{
  "norm_place": "pre",
  "qk_norm": false,
  "init_std_down": 0.00687,
  "lr_mult_o": 1.47,
  "decay_shape": "linear"
}
Each number is 128 + 32 x the weight over its row's rms, rounded and kept within 0 to 255. Layers, rows and columns count from 0. Numbers have three digits each. The size before them is the row's rms in percent of the matrix's.

# up: layer 2 MLP up, 2048x512, rms 0.114, rows 728-780, columns 128-255
# down: layer 2 MLP down (transposed), 2048x512, rms 0.0565, rows 728-779, columns 128-255
up728 097:093104169131204126115166143135092131138086148125096171147122164143125165134135126110144156158132151139073127217083102123111160127086166151104130138101144099138165178113140058134131187080155138130121160107127098137084136078073115117115145175104154098094132167182156147064116121154128106174168129131101172130142105176124144111120193166131113132137148084185077165166090160138126129176085
down728 097:154158104137083105115118063103190192146159149100179150112093088123166155087159199095140119182117161119131146186128144173180163142116048141116162093131118129131114101153184088091060132134116101146116143168125186167139125168120158118127128123094122133150171131115133080123130119175154237110122127134128162173109148146072103148152173133105173117096060116158075157107098149104122144152125
up729 104:152170127144199155110124177151108114117095135069170107151167092148106228129131072101138085148149115126129117163078100139123123131080126128126180085104172121110150137122101060097177128115119146131090098125095164133099138161118140186084121117182133177142086159051108169119124136143156123158153072117133149154113107141095153175063191114156137143189167154102147070137115149130122144178116
down729 100:118183151170101147139129134075175157138134146184196133172110114117195139155110120090170167107080100119139155142131144119076145098116062088178159104094087084181102129141164121054087109148089124103142146079093078124171120169133129111154067134113102152152099151124171125204099137132147170143099125137138127117100184159121117115151112121092162131083108141119087112104105098094126133109110
up730 101:178196152084058105127117088070121125134139137087111183162121183101158148100105070062120133123095119078139156131152153147114157119079125139092127131133132128121127090142142140120138145168146123163110103116094089122136170070150151144117082212134155145177143113101117139135182198133193160151152140214132153080100063110159117105127134178135161159144147093134111130150131182121119074187147
down730 105:139164120115087151104146103130077102142074142108094203111126148063186218123129073110089151114129195133096121162105109079121144098110146153104126135145137163157118132124141151073091169122153133113039139151145125141137131144148148109106112118104116125115127128149080071128110099131124125121153106050114101113134140138177179108168151137134146121134123160117150154103165110138179078158102
up731 111:182123106114086084133125133154119179190196133093111091130184147117111011122126111131142078087087181124082119172128115184139121135083115112092110147136114108181149147091195103175135143184082098103158140147115127106142108134117130152122135143117126173164118096104101115165146091112119181109139094135091121113073138084127078117127128079127127101143124113137143117118129152168114128132126
down731 106:102158097108093077139124186144127100103123132086149156148105110062108103118149129145142125110148167144089147095131100112147106156170163133094165165114106103108205129243146123084108101112177167053144058146111184167148104137176143083129238104138145099113088114088092150160172139146121190146141136132107165112076130153134162095127118194161132128113128157063133150126099110165155147109127
up732 098:188060171083158171062094129084120126133101106095116132043114123125148118122098073159075144117172147195144145103133075056140133175097111093132133092095140095153156122155138146056108139109095167136130100143155110150151147099151144100106131132158144139154072113099094124161162104123167124150131176095130093093141119118126139118133114165120109187175174167158139111077103138155071138138126
down732 097:083152079156124117103161087156129102134124067159121157181153131145126199092171119103081111077117122169089116145103163122087108171179148180213135183087164141102132093104184136105123133162184129128159099181141117183164161151116140150091128124174134139100123085129152136101147109105092160134132106126171083135063111112148103121105140166085142096104114108099080120125166114091077112198094
up733 087:169112071162146163167099125140116194149134075161124095145140132118118097180144135146155117102153155066125121089138121108140186158204077096097159109128193137129163179144151110103041161143120146098156090112077089084131160095183121171096150092217111117133148198144102123157132164112102129092144074169146104156126210199086134133162195082182142066113179138071134112105135121127139192093103
down733 090:062128142124176146168105178103056091126105114090220154141165160128149144125181112105083115154108106132147143107119132122147072090115160135145117082062069120128127110142119166170154111111152151110155135112158176171119050140140156094160140129103143155104122105140131135128091081146182101173135201135111124158109105115196111090113098233091060176159126124178079145188124112147158107130164
up734 105:127109111155119127133108123089127167164120141151146114160157108082105108148126102145134191167161139113075116112128097108158135132141131108130069137138102175142130091088124139132108148146093145145129147081128142138170185139112110097096113103104139086083144081096122166168134135227143157065120171106099141138155116081102082139103078143116121184131114214106153111133079093172187069191100
down734 104:085179091087104115165137054195095123056130124143174135151144134105166100154181121168147137098099096099178120171134218117122165124163100097103160089113095153094112202118221093166112132143146132183150106160178123137117113185170080087121011112084137172110137118081118105125107086081154178119163119161142141107132181139092126079172127176115127141120139062095107124141122109117111099169130
up735 101:182109070086129104109185144180106122131139096155146155110082100121123134161117105144087135143155172134086080179071068106082101113174063098162096128096112164100118161085126166149127092143088155115138128133122147114091122127166118154060155064171178072161118090143109083128153176119160130209108164132098156147043090114123151122141097093100004087082083084102104166098147117128141117109164
down735 098:157151070120116068152142137138072147087144144129184078120120164187154131175075114105153121129180148092044063121152146105116159167091125116070075157068092146170079180150119112130139155163120154103141093210099133120102054132121168113120134084093163088076156131106149185190128080113163112142083088060127105103107114118135128127132167128137150117127081126154145095100132098117166148110134
up736 101:128112121099127077182079109134167065153076138157156178119155101131117151117155133115111143181106152194178114189169115133138144085100138179136140132154159145165063105102139067175145119154113151122167099114126163133099128131082159151121142151120156154172145032127116117125141077136133091154112127159145100080140118199128101129158069169106121074157162115168184127127161135140075068080086
down736 107:163119092120142115112129186113132118095112118117143149114116112136160167116175101156147120139131149159136121140135124106118111124116148167119120110128178145158117117170123122176125141144156106162205120141089133141083129107125159091161164122114119140163165155118144157087130135132104125134095063138142120175098109159119152165110093112158114126104154160173170088163147120122175145148149
up737 100:131164155132104095155135134131162194145072095143139170152118176078124055159148101205081179111128145138152097142164068119134146125148162179142127158169108056133129107115192151115090151094128126125098161192097142120103091159119170156066113153150081192100086089070100215156108140145120143099150136178136136133093146137163156158098189144141164148130168146135168135128145153100090061139089
down737 096:140158103137107172088129124118105113171129167075132113121114154116172115171146156168189070067127135138100100136136110125093111106133166074154177074163125126179148125126128086124094172117127132152170135180131150091191161157171127158093154096152122129164173131132100129110136091127102132125180157072145133141112131109139146129117154160131161118212112134157105196165111162091150160130121
up738 108:093075123161160084146123067168075103118103129100139090101100128164131105150173158142183090096117144155106073104136133133091071095090144112151138083115089175091139114196143117119205134165114120130123074069167134178160095143099148157123110141095175070112183135135108158121113108100155113134150111185127134136128110120078108125104097108095149097143126160097121144185225154160139160167077
down738 110:091140102154069076170114076137167102091177110164108182109075106124087146133150086152170102144132107061144135141085171120176149146102149167160130088143150133093116166166174136122185087131110159116138136091082122196144165163110091126132212173123094044141146132143135096120154124151081115146124187123153129083168152036096110127176148130145123134110140119115148176132094143122107181089079
up739 100:092057099172160094121104143147171146132120105116177097089119137104117165142180085101119158101126183102118135137107097102085072127118115141136099144096142112185116109140166180158192169153099152149203102123089046188149143144087136141139155159104135138073075120082104097132126117145117118154132163151132144153177231125147105112127165081094180159126124076103120174110056138127143110206114
down739 099:167183155136131181143165118121039113176142091136108198102114093108107054130120137115132161167170161118125112140164127128168176117159169088109115101082137097111176082113149165113038116139210095116125160212129140134106086094106169186141155074153151136141179141174116111136175161096126161118138111194123115113134123093118124105165027166130076092106176178149127103083158121121088106184175
up740 111:136173086174092102151131129145099142158132096240188120132113118162111092174128083124113091107116142091130131099116113131082109104156114070104173144180149156150078092111039098095138141102158135124197149187095165166108124119130116104120133079164152145141104156101116156139128124119102093127096173123137070154109107097112142112129128161151100139137099084133137149125093160125151091156106
down740 104:116153092172126131122148094115160126076141127152172120136081125171115124142110136110181087103115092136110123099082142141110119134143158138099138119158158141116105118141157171147175144143090136131181166099129129134187135162106156117092136067138114152136138109070107162182125067165122146121173175090115105101122133082127138128134127110133124184181122074178130139050119180105116097180107
up741 105:131124137151187140129148109135103090214034111141116118114087175117067180138070136105089095139141185144170068192176112150163101121153131180125083182090125099063133098091127141090041097174148175082113089114120148109124160126108149096064095114128104144128139113127182163110155130152114119076186126140127116151094130208148079133156121086115095116111147121131115135100125119134112117055143
down741 101:087148131144163136111097134149078056128101161160152122067153152146134114137105116160162080102118097084139144172167097110145124101123167104035110171051164130130136119175107111162081166081130115119155041131076158108129147104104083166168113158151111130132115122151150174154115080078153131141202179083138139124169125123111106140171129126130109126128101139100181170107158112184176178096148
up742 107:168099099128123148187113174132152140129085156071119149078075145110140154161058187115138110135103184067114137111162131123097145166092141118130118175140065186186177119166107173106161173088140143131149133171160119137132102144109182117147124089157146116106158127139172114124099143146124108148134118158134137087146149152112099115152162148083134091105066163161117112154049045138071160166074
down742 107:091106167170097138130118211122125136128105156107103168124185122133164142113113170117128147129109157110152113131156136140170087149176144083105115091078131110178082133175179114121088135138119119152144137088085076141115123198172049143125099154081047166121153115096129053141086086209142106118113117116105101094084108181134108108125106095126114105062171151134154127121154172147104103115116
up743 096:130149079209128094177124187091123124157156122115138096154122097051155206037180114142140106134114106174124112131103131090138090110170127135137140125140173119099185130046164104081124119092114117153152200127120158112198100143116000091110136106111140104120039111094084137116142160158097152130133148137133092163141080162116102143098110122178090134107112149128127105169116143150141153154153
down743 094:123057104077196112134143118087123198170128166128197095102098142170108183103130121126155119104097157098106113083164163221135132128157115076135066095130120160123165127138115103139133160156161085145096106175169165097105136200103175127093161143200145151110112111111082067106137132171186128233153123083185129149098074126079055137107137152105131123120133139144139169113172110125152121144114
up744 101:056094139118143156113123101124090138133128121099077148153072131134125103119114118121144155147094139137132082146158149176079155110143140182087109153051097122114143119153096091141089118155087133157130107199136169126141098139143131129087078130169149111123137099085172164156195099170127106105138113156119186165183137135117128119086126157055109100106131145079118182157113138109129124108151
down744 101:154103107102094130069078137126175162088165144081057139173109131115154145130101208145174109071108117085164146126110115114154137114072139133157156114114094099099129142134100116095056081164151082154100154164075177107092070157144123051150151097128160177124143123129109169115094125056163115132068067104132101176128076058088114070156174102069117151154157147190055084143100117170100170045075
up745 104:095081105123070077177084097113192121154125115216096128062108109131089155103086077143152170165113146191098202159111144125164063197112096101094110167130068050100151151094145093108111091143144174162083154142185116111110117172096132081115130162093073182146113129077052148159086154134116182153121120119098147105135124119179193151124125112161088174080099145148122146166118194187122154076114
down745 099:201073178122169130131149154150082139128114213087100159163137131141128086158108130134135107122133138092107159114092179122153148109161183130195148054101102148128085170110096140091095143141214105173131147178146130063138151152117115198183101130172171128126135163165117099150136146134163165140177123128098164129110174085159137170087131148064150118126173195134166074118116093095116160079160
up746 102:126125138109115124114122155133116133135132134188096124159140138146144145121109125127132057148130137126131131158178055117074139096073164066100170138145148158159123210122175154100107114153200152143144176146133144140153204126133151101124087149114126176117160183078169118125100086089178116116161082094113155144134167147133134108089136176085160129099156120124151140153098121183100197141220
down746 096:110122177104150170130118135156101145144131121124136080108066104123077058135104076126121107146155154083169153156192128127080177122146105136139118154154128153076098214149059117157120105071121082081086091149128123216139063194101048141120088128137125058116136079132125124158062111146135135147095073150138149134160143120159108184157120075251158098117093175138135129115159122130115149137154
up747 096:097124163076088095126163122080114159137093130106182220156111130106110090154054135169154084114155092100142081083095146135112150098116154119094201085152133100147108144117147178134158128131121069127160147153092186108170135150185149151090192128136126113100111118072113146113142169108093140109111096153151133116111126153127113120135120147068142156140159203147120092082141136163062170128104
down747 100:172131092074126119089122149130159141146125102154073083143064144121137126192160166175198121073100226116100132076148118112123075148090084151124114119173123111087149137150135135156121110126130159089132107108123121173156137134141148144106192153188081137061132161067122147136105133089067080125168118134117157143102093125168177143079145158143105151141122124110129104153200108125098086082186
up748 099:135094091080090124143110126108202146184120108026155126177095132063043130076126169138177113115075124140153159136104162124133115107143151092112118153105125166133084076175089118138122118145077098165156129121125175164098097140190107113154142132085094105097132105085160125155194073150128155106119143134156097147138152096113169101113128135090128141110090076131101042138184071152127137120134
down748 100:134106181112118141120118140167092074137096157172158059172083134139119118131148126158107134143133116107185156072124131116135119172120153124106195140123181156117102183184054135118141156087200125133148085081138198095149115152122137175114148185079090132121152163187089141138098170159142139133126117136160118097084140130173146134147088148107117130078103092090076140108094130118167100148115
up749 096:142094095097104121209080179101194121114145099104153089104102117105140186109146150150117136158066152074110102162102135093137124110114148106098130157140101123144143112107117160129166185124071103182129064110136124159097127108181129116157154186136178194174151161147112126153130114104131142117094063129191073155170145237076168100168106157104123154119115150116035126088116191107197137138079
down749 101:122082096110165113128122134139105104110159131174140135152153128157105120156120136189105113092126093104126173137143093153091129116086090122092191128132146099158132179118135161145074099062078135129079082095071118063115168182083170127125078144153055122163098159109124082122074113168119134120182193167127131136158135095143184171129078104146068114100149071132186106198145163157068104140123
up750 099:113148153111108108126128114167140145097097097065136124087160182132098146131136087132109135112132112152152076146106147117132072114083129051138083096098120167185120195163131117104083107162108155105125134088099142155100105116153118137167155123112109131095115156144127141133085123107152094169120111143106183148109117120109147112144119144114159117123159122128105155126159085125159119136065
down750 096:120117164135171080129136169126102134112094199102086085153130136112124099119133147093107205086105136155167090121083061121123167150191133160143158164121214125092103083163096153138118168125089079140138093125126118092145154102090154137091134135129112085096095065122095184090151206129120148112139132116219082146098171170158116089148127104142179077132132131125169090152175138132106090175099
up751 111:096097144121153157150125137147125158098120117120095134131091115105079114162159096145115160154129129103113101113111161095121113105161090114128089111108096113173150105102074158100128164134112104106124099191136174149052156153108086125154167180146093091195111105147159168116132112126079109120119078145142153123173099119181132182128119104157125130078112130115099118127101123056084150164160
down751 107:088177117171110132104166187165142147098135118121138114155111080110129114140072073093139177090076107153113141126097144156146161119145159128157109174133122173147064141150136142072089127053143087116103196109108145213115099156087096143154098135140104091160096105140079182150057117124079112161140149158163115141096110138083154157144154102131152162104132140147107076061109122123080193144147
up752 095:100161183121149138129118138135133171171143090150122167113125088128077175116134140093148152103142143137122149116134208112122129157158165103132133136160139133116141123144141168142121095122175064133160102147130051028161139147107131141081169146125136129153091153096179142152109089146146088096154134141053102139111116074061089094106139130154143108130081145151116149149105090128117126081174
down752 093:174152049138115145155171147181107180084153164084174088063117112105128178148113105099116060096125155109166152116123124102111116101092129161141138104076140203171121119150149143152139140194152090167086167135147136159127127133120113076134108143138118113146154183131062094075133096146112120102122142119102154159102144079134160082152130109113176114126185170134087124121067093132110157162168
up753 092:141084144046153147134165109096183080069108107181124113144116123105163110170154162156069138129173155093159167196082093099069159180083116091106124134151122164047159132104144136110154053168166134113124106085142120077101118087144138187082183147088119106111100096144141148144137154127066136127085137171134067087135127065134174189139108163185123154112155103068130074087099204118120136142114
down753 098:062107122157126146127103103107110108151129144156129108121139181136159141151090097084099169086049083154105110136077139162176147094105121154134106137164170141178103092146160115132131176108119151125118112193131172152179082150110151103185103073065109111126128209140138152146156173099121215135105086125110101133187109124131164076166084102169122131142090173165132146123044095128128135149063
up754 094:108124108108129134140132102092061143130126151039091104096134138172112117057157142127116078168134119159114125165173102150144105155165149108075110097108148194130119081144144151132087117119121094117155109133156098178124122167138142122100108085097181151132124152103118102190150151115191129080153107173118142114114091128108104112156166134104098124110161134096124140050173166126103110189154
down754 094:137112169161164136093052140124168089137057140144154112135165074154113134209161107155170182078045140113113119160091070182150090143084090090140134201148115097125131122118073167168118120135115133106098127119137119133149167157146151138134146151102156176148171077168109159145126049164161136129127111098178156137181117139134118148141120060133122160116121080120142147158177112121144170112137
up755 101:123145193114178127140122131114162159117114174097161089134136181141171131042089143130135096106196133157101189090068110149120150200147130128134073132107058145109183122108118109128177131161159178201074142115158164130138093168131171113141108146070145087094119119142098128140164168112149103068172098106125134164088104126050086173126156098080154126161104126160181148141129134051172118103113
down755 100:069085160169107166127105058164082081192097126124145127120135082169075092084090111143111072145167133124086125109166191138163142152156120149110138130105104116139168152122120094141082128146102108103121144084089146163110080118048127113028056145081127135108134117109104164133058199103151105150091128111170113122118108125136112172172105172170147108141173086093173099116171114087062101153139
up756 116:113114108133127089094141113054133143178072101130142082087136112106128123099181159149056150123161146158113083156182186181134155129111179147146125116154145116127130045126091201104115131107109129053090075118098083102156139105200164135020116116148087175088096150093154087177062096100083125153100099088095090200126121113132121090117076077102204132142127101159179104128149098099073113114116
down756 119:089118156152124118099138095161083121160155068133116158108120102089167122147169156126122108165152090106171069084111158188112100127169162135184084104114138106173047171127072137127167141153167098121130169105197120164156131157135157135109127138128101077086058141138078144096123154191156156124150089112086097132132112118144110059108079078118147172163130135089163164139172132146095113083103
up757 093:155096107106138163173140043175131175092185118145168140147126084188098170159163157147159165144089093123096183167155090093112155096120173149118142097148178180130165152131119164127147160130183118168147206149147112123108169149211113170096168115119166161110149088119082174153202098124121122194110181120132181125086093165159200132164168102117131141140135152148114113117072095101123138158118
down757 097:069076143127164073139166166080118116147157089107110143169122124104084100206090170100180183169118089092106107136121172185162121134160062132115110097132182110135119173156168180152114172130129092136118166174140107136069117117092141126155162110102101089117164126106129075165087149165147113139111124085128137102151181161094127077103099163091115109137112083104111147111187071139139138090170
up758 094:112134139107109103151124125143172127159094123154136152151115098139167154101088126106130136125119200113139197144171069115075138122070145139103128177105143100109120113143164127156140109102138166136102090160088108150128101126079111076121154142108119116163174148113179092110134137113115191155107123077111114085167110110104096079120049100139161155155177112108159117112146168080112158118076
down758 100:122191112080133085165083112102170066104144102160122154173075138195152169172112085092093076149150180114144124096169121209159111136125056120101117122122160093151105158132145141082110139170131118069097091153082121115123127156116138138060087100138071098153115117070156106099117148114089078157075061124094126168090127158107107119116097143102172128192095140135134132178141134142182154109206
up759 111:168116123138076154181215156136077119097079173062137133162135142074134156113110159109145106125180126160101106143161133121083140130139128177097165168157147077143127167087138158112084131094139102161129121163113151141132140181194111112154158139176134114076084101105154088129147159136172102143122139166126091071144168115161136132140136106128114068095140091121136099110099115156072163086085
down759 106:148135148140117117044174071169173168108123141144103167112104115091127154125159171121114127122096121151127163065123151128168109165151075112096119130119169132130129124135168152104180119103116114133090137089112145143128136135091101082118025170138095124101153140192166108112160125196193115109121100154121098120135086138145183087165091155141093078108172133151152137076131094148142091076140
up760 096:132079147115133140149145139143127163109093062091150152074111137172138165171162127118040089140207119105145137187108152163155095138145142118101138177063094188115073196137129144079175134170169152149165176200140111097064102114123154143110105166094114154124138151185145108131163159101125098125160059166153146101176139158178155118136129100072085135127140093129158092147140149183188154175107
down760 094:160114134085156178071113143115128088174131135115146120100115115128134107122125135104123137167138091120156118134155135059110140133089182214087132094145182095121118097132118083081070111103151120107162133088102105132148182108120124111152091077168114138121185147149121178111116187087086159130154145153174108109152171105099127107139161135133135100166069194118193099167089130108116134079062
up761 090:151164142179100124173102156111138156114122128121187115156120105149068115197111176137111094177112107101123105160114124136158089186068094160144123157108128148129111172109067138150143159116127132114082170084119158094104135134177114131161103148084150141112140141135110072123151128225102104096126122120113086109134080188148114145130126133147134174142127123133067137118169137090131104170089
down761 099:130108103172131171140140099176135100128152091145111122120129165191164134162112124076164100060131151180132121088146125110089155109088098131106122108164108131139103098055135181161113112168162098162150109134143091141113165130121137162113124093165104164127094158116148178178110087078096102127108155121133162125150150085118147074106132123087071113070141150159172135114128115126075174105119
up762 101:189165205163162102147119153140143216110128126160117147146128155097180084107105132177081129157117099171187132122111128116143110067146096121192152189143073092096082135120175086178092117131095078125115167130140112109147091162176079169142129089115134135095117136109130150134229126120132173131137131140152152093182153144122110100168139159157074150131118108128171125116096168152113113075128
down762 101:151125146146090159157176125107177165200113161188135137163169154126081131104135134140154136153166106155133079174082145093157129133151142114090161173127132157129091141093102114082137196167133160125118123131098190108109121127143165099156157072143112170062171106104136143077079067079100129119131138146103195049123088117149087119162101106085141080112079144133183120148123116143116120160099
up763 103:114141128149116097118107189150111108147119140132166085041096138203145138057129118096107120137103077105076164177109115110132098130181123135126163152143177113103111149194176138176155138153130136118126125133089117180144122096218142104154140141117136159145147138106104128122156080125138148099117113133109078101166168160147051149154117109110108187143170094128170142150150090155120093100085
down763 107:136134097161085168118120104123171170157128126130145145123110169119123135097103158170136113172112105079140191043101128163087131160158129071147173161110102127187166138135131137127144160135190089122099119114083096053077118147148160143097249079143117151150155163138142147114127150092173089142133122100131121133198106142155141116073112151087183106063129096097079121130164143098057174137080
up764 097:101137140155113144154088100083081194165220157137139110119106172077123071163169107177154139066146156187136102168144163110203134120115094165114135133098154170137097140087127156160107081120149149115089128114127164153146074142175094096102157114131214157106085096136153169134171119148125094102154124100137104119169114140149052118102193151134144112131154042144145076209133085169114123163101
down764 097:159143082123113103079094173181069120088129137097151107111150101144126121154139089176103094126071154137150149171126133095144099184120120106124139164144066124142121170125207112124167132099081133107138087214079107100118133166133127119152161143150083100139145111169187032171097125119161192089156147199085127153198146180117164108190162065129101130137160118063191117106122178097126114073099
up765 090:115139098150139166160196117088109081147081164156112131184102132152075139145115066142081150159151076142108083113101144141141137066107133127117146155136117109108153121104152141154113139105133165125118089113081095106118129135129158124105125154174127069159157092151105132108181026128103127183134083153107173125100120045128181133078123109119102058155136109142084149116100174163132132125096
down765 092:117185112100115070089120125164160155116139156062116107118145126132105180161211116187137135146191166120145128089185090139125112091174090143139148124154116146123138115118193186133114137089092068169097109128101089146061088170129143051165112078076071099151191101147099096101091123105098103109133100103170143132102150089115082132147084126162148109091136113110115106164155163188125130174110
up766 102:220108145174193149126157144150157100105156147082151067124094081144108144176108163133092179115175142078195104155123134131171146131129114159105108189093073108137121097077148092169152067114095131134202109106180161151105123113067130088119139128148170150170121142186107083114147092123195200125154123133138107170166146144077131097171075162106115171086160068153106116125128155119092157107173
down766 100:183122123132134178117100154107079178167105124070108134118115100100071119154118106094102157093110151077148117095148166075117146093090111118168069034103096095160109089143146159180063163116147153124135089195077099140163145156233150198130065120121142089147105174095142092105164143132082162070125122174097111142097119120156114148129157084172157097092173188054087111128119150152121085127093
up767 102:150121167134049161145151147204156149112158090096127139117098130117128137058130102158127169095082148109087138093098158067151165120142157167113138117101100136131198151143077107107118155142128050135178076165142104113115152155139121126148120044141108140140140079139123129147155116147131105101111195149092150111014123101162092155064142067138158152117176150183094155129125121167120121115090
down767 099:158146121128088108163120122076099177114181190137103145143131148155096160111113148123116120112126113190090119110130140082181082127130095143157088173126135097144160130130109081155136087146145085135117144133140108161120141109112184127094134131131094140118155099097131168145110181143099088189128119169141072159097112097152156156137099127125154109130028232156103073092156176122103152136123
up768 102:089135047112158098151133097164094078124151088144114119129071134101117181112124153129114137079146117145158044120217151107110096158127087134107119112133161161141068200118114154117137118142177152132136140071111165118134100101135136114100140083105142194186098114157181117188117121124097089185103079109101148161117103132066086151063149151144096188052159136137154147127078153111100129136168
down768 109:075107193147092135129054109109157166074125111107124186194114075066142133058114172148146119139146135127161133157051094113140158061102139110103137065100131125122082111129143169163107122124137098053185122146150093108072082185159164157145104153139092175116130136117117105148078119098068170136076067105140148153080145136139169091117097129136101128161169119162135151085080165068166166138140
up769 139:139117122132100158117097169168107069126078190070149148158163079111110130131147120173109158168082109123147101168139120119148127125107121099167138159111091131123115120143127083107191140131102158082146107154196082122089056119155090126176115142199141138129124141134158165180182119108120124120102151099144147159116151135136148102135177113060157171137165080190141050079145199166116117177105
down769 144:104123155143119170143155161142185081080113088160125108128152069137165162140080102137110147175138108092193168177089142112157198103143088079101144155135165133115141137131138077171074184074100173149211142116155158135089112094089134087145143163122114141194190187119103075125181121188135152099123085172188110154162174118044139128144153155153121132113178109053177107184146220149094075163077
up770 103:191139124108086114151159137119116087159139158090178167127080117106148094119106140132164147118098120153138103119106104173181139111103089089157142174131129111148176131100136116095146091120162178088147194125100144101118145099083145138142110197100218140149094122117143123157110152140165150102109129114099102093153088126116171150120153097124116159120108092127115170111136141174051147171129
down770 095:158118122157118132086069095157125098121157124114154140091111166107098151078103133150135123080102121167141155125140148176159183174161125145169080153165163110142075169101171129165119168172115104164109086191145101155147144127111149136047194162120156154116163120102142063104094092104068062145098173116119133141114165158093172132151087102126113083131156189117028107170147085104120166159123
up771 090:179166143091056142124109066128164110102106073157098157160103141095109162106110170207070145123137157122070108150141135129144125153159106157154092129123140142112130121151112082131077118149117076177103164112172080129078117136152149117142104096134061069095068125123129147179184135176114113077098164112166148123140143136150121132132148118145151097185107150122165142136151108153091153067113
down771 092:088103074116091164126076140085135121135139212142141138131189122194115184140104058110111098133143166112184109183156097107121156133121093147093148097105080115124148116171087125139160103143157122108112127071078188120159141085150143137095101150162128157146167143136114231111131086132137134136099121175104175118133123115115155141124105103118104214124167157179126085067151139099138126148115
up772 100:105152130160142140127100115170159076131187151107121091146109121115130164149130124066107144100113122081106150133136082090135129208175091119101061117144120129137112164127088132140098117112174118137078173161137119109144141107137131186127113103108173102145154159166092123090105157152074131164109127100112141165092134107098145073110150131160165113149152155182117179186185073118131122145129
down772 101:094147123106217153104102166167093142100109196085130164145184163115142163094112181139098113109090073171128104082164085145145077114142171182115094143123138101110150138183140164130067082161108172122112080151144139091113140128115122134132099073139098098167165032159122164140130176159166171142116124120088122114110126082171112072164084055109138130099163151143102137157068115104191088055073
up773 104:096105065135167127161170102122108186164105143106115093072053136138086162142111110126173131153058071104143141157180092115176109149103099068102157099143138149117098150153148111159145056130138110088104132082096144161135107083121130096141114123183138143155103120129146053121141111062094097131098124151146188145166152107115130134143116154163148131105110112127143049083157114109097134136141
down773 102:141116084104105098148141152113160125106102126128101131152154148112138144151179124153059132212126102163097168142081127117080158123145119123120153086148102127110143130160138141108034131109164080144170151112105141121181106163155165132063206141109128172162165132158037132099186142130176146143082130127067105124110151107149164150084116119103149071091160093158106150133141096127116115172185
up774 096:123150146130126097101114117110165182119092199121054114147163143113149107140085108072123167142140110245165132136163188130103135081172094139164170124182127118104115160115110120159096112149160064150127132154145107144132144061139154152110187058117125096067130113129086119110105190161122056161110146040130175158111065116122150120067108137135145117090093159125190132160106141167145160091083
down774 103:094136091159102127116090128152140170174188163165084193157107156102076125141127099127168144113172151126167149101148175131110110090159169114088131162136128092098078115145088100130099106083138168115135096234077178141108136123156108164171128141119099160135079143127125156131159141116126150159105109083130112167152121093172085084146093146116074125134126132082074146138176136137111142119150
up775 109:147101149122055103131148165095215089183071124101100139134086139138091178127114123114212052148070108133233109131122100175154158123118149109142059134151129093129161137180134137049142105127134147117152101142168150153124116121161134145126174099134155077111136116112111186092142109093102117137139087130134102119138118166196125122094098094153165110123064133135120147108174144150180150104121
down775 112:120129135152109146124102127118168111147150113144118107154184113092160082097109165059125136146079118101220071189121206145175084066120174061174182099061136138129154147101195152194099150150164117156126159129163151130123101157107115153091173110132141187116131131207143062117108111172176140111111130091138138145084095126080140110132089089138105128127145097118126053146130165157139202148097
up776 109:096112103130118115110152098141112194078209134139108120171116162109164169148112085184117141152136216155156080126156138138141128132132134064111090146131173124151149092046110101167121137129139047134153075131085125176134146139185110164147118143089096145121094106082089167132172135106145118135111164115108101062149102078164132070098193134134071151139099070161130091179113153169097101138098
down776 109:150098064104136118119174135168138129084167153103125123078134146122120039098073150133117123109084130143170143134113178116144137124128172083169136094125164150100161157152125090120139193062143163091121133108101150133127163113111066115108138118067113121124098143105070107135099191122073084186138091150118153144082103138108101123126128094096098139198128114161120046178127114140139145151171
up777 100:072154153123116073130105149124149071108112136120106116111079158175144131158141164097168121135143132122163057128096138159158102145149118134105139110095119202117113096091066147123161139101119120124103115090138131113207210099161112094152183137096162120179088109170111116140183103190117173121135140148096104119139073212133163122094149219109119136122132110116123093120154162077123135070165
down777 098:140087096115130076133100163145135096091127180121159109111191101096158140098120085162141191169091120050121135114089089152109094154116100151116123103134194172147089055113103174139143089158133164214136173096099166075098082179109118078056137110118139144150159052118085176112136118118110127165128197092070154129144131197132096182100119128080141175118207074130151129046137156150170170101132
up778 104:103157115040132172144136095122177132141155105159102099068155111182123077089095176175151121098103159128107114158113097146102190182210133143116131130148130064115142095167148166141172099136124093193103170131084121112056200109133185063115169119121110184093129081163078100143150139173103063153124115142127116117144136159108063085075070118094119085150153122131188128076108118117141116152102
down778 107:079224115096099118148077137167153073160152155148144113105122062127088091099164155093128137147128107112160176158117141105175109135174179106102120164170074148142085099107118126155058120114206111120124215068160114122170092102138058088098171127181142134073083079083154132143142144106107103159168186142110148169149151147124149127136136139115092118133149157115149121085093159086158107208119
up779 099:143083115167104131068174106114131139108099073101109173147144179149159173105071176086163152186134155130105081098134143159089139114100174160065122179124124132165136080161092149137149110098210055138138110095145150149164100131096132089118116141140123152104181131091163198178139071106122113123154086119110112107106115131144109103090127175131145096161073159095185098106135144108140141147147
down779 094:120092097122125112135128069116086160175139103133174116147182138107106103166107187126093081142133092196140110095126171156144109152135142169136130133083078113109129138165107105134130162179120108111129141149161159117123130084118063118146104062128120088165111092117133140120130151114113138116132078074161097167076142126110126108117136140080126183139151087085132126126172127100145178122148
up780 101:140134173112095162091082105071114102135124156148094126127149095171095077077054143179126101116123092144075124108154136175145141157105127142038106155125087175112178120107054125084119106141136149073101144167159153167174082130168116122091126109125126124171096133137132140195092112116132169072134154124137078150130132150142156115113137066127127157103140137148169100165109156113114187133064